config.toml
d_model = 320
d_mlp = 1280
vocab_size = 8192
activation = "squared_relu"
norm = "rmsnorm"
positions = "rope"
rope_fraction = 1.0
bias = "none"
extras = ["capped logits"]
lr = 0.0135
decay_fraction = 0.728
decay_shape = "linear"
doc_mask = true
dataset = "wikipedia_en"
Each number is 500 + 40 x the weight over the matrix's rms, rounded and kept within 0 to 999. Layers, rows and columns count from 0. Numbers have three digits each.

# layer 4 MLP down (transposed), 1280x320, rms 0.0457, rows 326-403, columns 120-159
472473482501459551528485398549605514560461475502503443471511538496589459502459517537515469535453533528457480479487529563
441497503445519438574492542482483507564519498481540519449511511558512519553462543469514437537561541467446397445579512545
510546563534450504566546459454407422456511478486512561478492507508488576471522557461488523504473514567448477474482446562
504473523506435496533483519512512473501486525512477426509514467480597519503503625538448474576453544530470512520478446550
506471533540445505493590445541495527400499551476483487559478532473479474556498472491546475525538548490513527476427498508
537517456509477457469587528453457493486493500486523528463545519502531456564479489528525509530534438476505460426499486604
578556496541514438561550514500573504549473573433549532400419511531515477469519438586508491471477491528487495439447489484
393462497453540468537557502523532519522527544507534482432544467567535478480422450510462479484507515494485503494495504467
626530560538393558520429390486465443481528502566454603524491504524520518552507490444502511520492537548568554500408512515
542491491526493480425460499502498508481516504525497484500497456533430507465518477521478501513605562517533501539535441500
495478551404517563533550489528529501500557462454475498448521490554471552520495591503471508493563528478561490449497457489
492484515463410491479530460446458509489404542427493469474439523440471453480496583460487558444484506554527431520496444480
429435505553438471461507471446475519491539451523498426503363521548502436447479520514592516544498456455484473533426461579
589546469476552449490475487485464495488535517512507456479454471476482562539486427471527463570516518540534523520511467526
544517453487518498414506527498574499591597532430524543486486499448467408504487475546483486516545464426476518440455522515
497498497452456550555595519489485511474522443467460540485499563599452505513477482467489521522496506514560443483442469443
505536502552470444512478493498541541488521528499513497495555519580476562495508507494551529544539521488501469545547416475
562511471449522513500495484508469583504524626499509496455507498503450522559533512463518455457413486433518529463497461440
497467468469474554534444558544514543481545556507485552425548533530482478521486523462508513520467454495466482543487508527
553496454514401507495451472499473530526442503445526566518461553474509487490552555502627431438506499501520468511487551384
457475441518462533545552483466507483569457503508525522517468483569557541499492488553487511596523541504592535519524529449
470540443476554470448539530497439501525546459491496450501520505499503533500509560473481444534487463504456470452490527511
478458498579561501535506457503556477511473532468472561580520493473480421530434483549545453561489505474523555490440534489
472471502536480516545484452438502493437463459527546462436524482529451432464467529552461493439430512508454518515498482532
493527481503512472483513451472488499477561524438489442506498525587538487482499470462471529493486497499466547479483494490
472517581493475579557500574587499470479505460416435488449570531531512481532492424556455499560512467490524516505499496463
547457480478514421546466469461454453507606459500500519545476489525530484543538512550473544503506385485476517502549500501
447522486520504509486551505473537521526516485486526469473477495549510465500592543502563494458543506532503432479520498612
522486461514477509487534486505571571494484440483516490558538470481493553483540468419526519504473486471441556520475504496
522484555518501489468428455475513494471486541535517577474521495521504504463524504542455423446484538500507444540429568436
462587430512537534494533526520482527539443475495478484541440557567515462469524525511466575515493541446464492444524550529
485463542469524477521493459594547471567491523444505517559503519471499490476610529485522442479549587508556503493505542443
471504471500493549497494497492561437436445552415421501568495508458428498484524511496485437554425569462504478527539537431
386518495548496496405505430541495511467497509462549511459521570578495497492549483500524449513483509512498429484546545522
510551548448517479498535496592416488542547426496470435494439419474508544519476460486453505463479530522474506502527468499
486468499574447498499498566469510509459560515513533493572452432548481491572552421515528520526516511532570533518528524523
545484484488447494488581485621526491507450537488548503502516533518469519451476532414488553557547504533441503527602486500
468512477534473535491532515530504524451600506491495446540512450589495487471512472484498514494553549453546552470525506534
511528553451517454508508472506543520504507482491529503519500497501458494447516486442467529526496523480518580430530494445
477518527529460546477478521512491529496470486507516468535442548501449497550531491481492525484516542518514471509541461505
412544513628572394499445524495575512430439490503460445519481498480464556525462574537501473572537516524522479471483505498
590523563576499468523514499518459525460546483529537523459508475485488436459551411439469444475504428429526512468518529464
498487546497466559417477582485645555442538446461563513575554492504529485430439541486588511515472490478519533525470535543
536511524486471500474451523467542460538509585512581487533514467437565453467494510501467511550476503512456500516440511453
448479507525493561535447530450477539471522504415524443508427491548469470452469509493465455494488531418579521504476565487
503471511548567515502518501535458511581429585533492483473459506509453527494448492512501493517568533498447497512502517525
508470501510547480498520524523530519501503559500454516456465512498505530480478547542463553512460561475467516567476552521
561530490476474530528541494466541505426463494451506516442425441494491486472486444479549520483481430555495536435476460543
497490527562548547532524463572514525412503470518446499471502513493569499510527493490482525400475489534543441503454429533
499494538456452465528570528522476583468459457527470475537569522491461512488449481503553483490517474560490439516565484477
449513481497488509474547517525502418564570581482565487428513528536468458485521478501520486480553531511442482491469513518
445530490474510522608434479431490465473531515523469520537505546537510517534473498522447501565481449516523440516554536505
495526488510523488549505444572444442423483452482480566517574482390515462583507501539492529512489509573387535547526541550
413538472536574451457473460482520599574499540547480508495535563460445539511467463532452478461421508502480429534496548608
601564480472582513556472488488492488509545460563510590525485515518600513497495513461563579459448515493528510481490534523
523514539548547459572496486566492487527484470468548501512491481535492518495563440530529557493454448471514470512433486515
480458481471451579483499507457500507543461478456528536432486495447521436575499503562504448467460503575517527604524402518
531466496492510475506457496507508499545464513516532544534473460486528508468489460481514518497492515488506483523496523455
467531504473491473451542476487478512546521449515576476493482546518504499456545517482489478490544544470459468474543496517
463486527474443489546560516470565495540530456477539388475472487454463476524520512452521511526501502516497560511483561511
482541476489531442479506520537509519458556543475447435453583480422544488480468426459487479579490452543472465417532480533
551631511545429506506501517519472490530537512422541540552511531551450507531479567543540490559463513541537504477502540479
589503453499555469433475531499515492532518580464572524465549539476581437528442496515523473504520516574425588491501482495
400487487515522506498521583518465535527505548532527497507528472478478500516447534573489474496464501408487447502512492499
499542550529538466481504554504557528477539533492502483523519541534536535517425514491476532588450534496462494483500451548
458472545524543539523572545484575452563499514490472501481582503495458489504503528528575518498505527557492457515503493540
536507512463488506453458487488575530545503503523535447497476501471523557478523537504491496518465555452529496561478480546
472547459497524491458449512497548472561441559465566418481540528457529557578459569462493600520537537527450480510537543435
505514480441462487505512493469430467530501553480504478475541537489523522486513487504515575461514483499505520492541517514
401487478533453511411469511487480486555404539478514506562517454540481459479457431479475466440480499489487467491546538477
506523513484453539491527462485396530521498463483538492444421484503473482472549528502561558472479553549456510445527552508
447561414498523542482463548521504581520475468519419448505523490496543535464390489494518467445500484510515481469481548535
547466496505538519398607469562485487421451488453498514436465463438456482527547447467552505488480499482624566484437438463
551497537444502470459426448479522465485505551561449484520496491432493512479503556485522481488492504466571536537502511415
445427510494527453520471456586529499527512492485419376452499583471493557519565510518544537518560460557493516492463504469
498423468456498529549447457535454516539524455431459490584417437438509552522522479503506603558478556492477497404502464515
462355391472456450543525444603547528443488514488491474505416466572516509453508541491527472518436473530455487545471548464
483499464478458417497458560431561529474530532559509528597547470499515484470488498466478488415485468481604519553530556498
# layer 4 MLP up, 1280x320, rms 0.268, rows 327-404, columns 120-159
482512496461447494541432543444493414539556449564497499529464414500553511555528503500566397465541477439491518505555494499
525479527530469537524527511466451523534514525467461526509525449438461532531543526501469489560479492525467531496439592449
502506553490595534475518517501485484504536577467458509524481534540504461531515511483552437423503537508520530514505523572
476465476500510556532523487509524539496404605554487501520564423445482552520487488513519481489634570561505429499510495495
500484480550552510513467501455507501462465503602485508556453471560466454501442531573541509484541397438461526506492508452
571463462479523508516448467490548504568423537499521549524515452376542565404449520469516498525517446503510523522475499503
531503537516508507460431478488457507519574540520497466527473522512485475529520488488490522497483514564550517489469459478
533421587400435534486477540573526532497488449564468503536523508494479505512453504515479532510494522428529481512479453458
476510470505499457515531522548487543538504541505544493523473508476488502525483506335508507467549480487485502421553455525
529498547528502482450488428475522437483464484523516521508494519535497553502505464425515451452550510446462489556509484480
465535454478465368493469505430511462542382519490460499517554422489465489452458502425462495483493540515526450563539493561
550547543501504467493529441443532485444531500578504575535475528523474514413479531571463448518525454498438428447476430531
520498520463518484453467587443544493520569458520504534499511530483524531517545515503518484456430467561491520568568538468
453468497470469536483465544476507503506566491557501504501554506475489493445543524522426472426431563469494544457573496513
486537464531531459510443495442511515511419516501528499492486475477519468471559478561581498507464521456484438478470552507
480548537520563506500500547433471498506526473509446502496499570505452455553566445471556523478508423557485468462494483487
431510465447542528486507512480497533478456463495554472519501530559488512538508429596482525527517482461505500524400505401
454521521488541484522526505450467512509449560552506526513503452467491537484469520483536487448497518410449513495505495514
453555462500475469501437366481506503512458541451611489483503469469542484454513519540536439454477478531491453524502608485
548515473534461495446448486507553480489423492469550544528421460487539443470531414544508470571491497487540471509465505537
479513451501548488448524495494493501491529578576516439498541472551473465535501533515507498542512569493520501554417539490
417426463470459469439496524411521469529449481463513510579512494530481561511477488506448523471450509507455515567483458475
598465550418460466520491457544484541481477459531570497489454477497481480464561517457549496487494498557587508499509484537
517508491561520484482514541412472481541471432484514513515485488450558479468459482490459502480552492497560469467522500517
502507508462446483501481459534497475513473436577433520530443496509485538487530470485491528485502458534469464527485536427
543479525508488585449520458485585464579515518534479560500558536545492543531482526543470527539524491504549458447496412488
484466435480560493613457542572476512533509527567485549545483477508469488532499521511519491557460582525511516499530486575
451496470447437479464450508455524484543431471566508505484483494484472482459484551410573488538545522484524505482488502390
451495482501529516478497539425470454518568506504484481454522469528488576557516515452422515449473532489481475472514450470
553520459525500485565498447501449468566463506423499431502458556471483471468462503529482500538479477460468467508534452486
613491586451540449513516550509448492468558545474591508584497466458487534465562570447552519601522547456583459493498560574
538478491505539473460426542570546486462498453430587592453495471455499557496514475419473479478519476417507464458514573464
492500472489502495494525433571575524418426517426498510510532500510518454484575468486552537435509479370549507462483479528
510535474486540489505483508468537543490451587486456491500440501440470515515488469521501568491528498556553416463441494450
534548565485520483534471503454520461463537566555538486551499529570535530487476526514454517485557486445505490567505555554
437446453513584482506500484549547559490545475559492546456556534427544406470459460479428483553517492603473480524477443524
521487514518500459475487494513499528482466515477506445518524528475499537481430567539434497482488537509514525485495530499
530474518470493508475492503498479571484500593441568493508524455459491507491489524473545578421527471491523461512480494559
437489557520509610495473524474468504500528512539574482521488470532489510488519467466566480517508517559578482542480454508
448498480457501474509554432501567532565480502490517577542531435452521604487488490471626510554511523460565523514532578533
509448443539583419492483472512477510426502449493553455473499479494500501480540460491508476421498523488524529486471556529
547484507558516479478439557528562488509512484472449457461507522442483517544508454481479494520465491535470550484528521441
520442424557416531479507533491481526511472561459537450565427545566465477569430478495499518440474467504557503485483527503
509496450561477589497515475516529465502433536561465465517461466485531497516498478539532531489513456471569452505430536409
522590470484544533488497546477468500513468540516501488515467509446474532498564429564508524449474524470432523547493481343
443590509409518452481567479522489472469543495457472578471484523476629443472438456576419644437451414452458500549540529461
458448506444433481471425523531489493466470475456529528492567480486487466427480474471466436505516557461536533453454449494
487538484550510467511513545507521427475457486479557562483453490512509549461430404494539470547549486528471505492558561500
467497529436508483440515506501456441487479482441482492575496437502508453557518491465527524511502486527534585582426514549
545499592485519513536552483440556489596456420529535473490507440480468497547516485509559524484509484575502503532471413449
493561522513479541514550437512472441446514545461457508561504593487515434456526483498504477569431542519541545550466501531
555503468436509497522497543542494549590451437405517598498506400438475455496433451482521444434526425500500557544480481460
488501451510499533483508440512489530556506462563490465544510462449446527511532554583578568559520484535549380509509596492
547494482452493533472579487557451442528537433524494514429460545568493522456459532583517508447422493410593527468510548492
576569554592541504425513404548564509508525471544471484501476506583519451479549490556549466475481506542485501599507420410
497572500541464508432432516463445483443506539524515648492492501493512449475480506532499507504489492436506445627472446467
490495515515497530481494492533483491497512503497487496490488504498498488502533530500511477519470492531498509474521485530
495528457529480477474544569411496499480521507504507485466478549517493572519482475499506473541502467503503471482548565450
596457580433491475451494489579501408468537513527508525477533527592520496589540464489514458524421513539455522538497506540
486497497537387546568495460482483457486474510499480514560571536528439458527534551521514449559474507529568482482496488469
510483537440538513528432559469466527503556549467539617485558511478525533523412514482516426499530531487528459571447490480
463456425482461545460527460481490473566474456461522514485445463467530541474525483445450472507530438509480511471456543503
500472454453498512533485510494557531510500528456464529504496477445565514519498416497526460482452502534531511492527544522
504429463481552506497498525506518530527487560527541464549511523499494467513479410555531560582450497558504489497459494482
476520588492524484537558478505555471476567445498470469468514504537447546460493460485532590519457579476542525509494508415
520527486520512518492432433494500453497574489446550554470466499453545509507529483506408542446512413514491523517455421604
527446457553480424486483522472481476519477505477486482555534452495507496498508438533459448518531538499559510515519525473
498498495483483528526510437520445542564497547521497460482530553496587591501507460523532531454554514511471487528474506483
540467519503469456505444565522494520508567468544504450522462504522530468537494537542498487537492552587547589498413491469
467511470554570410500474511560506479517553456509482511502491496527558476552443522482463522547501486533494522495566538470
513531477496523522511507497483538494493497489471507460528516536470520516476609501567430526486508539488496418531436456510
480549492549549449441576507445499456499458486532459578493304467439520448541520467507523379469488555508493520568495513461
438527473523502441567509484557542503497534491456470466495477513494455463441546494490489558479538528459505513466470484509
447486484453552489466502538568485575479434542560472521442490501445510508482512497501555576462525522443441479479462532550
538494505470523456432531466497534564506480460467476522533577440488519516540550398553410474468504525568543533497495461469
580516452448496518453539461443640482460518438435458475559498496496509508571576428474492469492472510480475531499521479445
389452448484516501475479495500469534469501548500489574505538378471515479495467507420573476507476517489455520503497488472
472565433473492545459509449552471534516501545484635432549482492561450540427559494530586496494572562474434407499546603482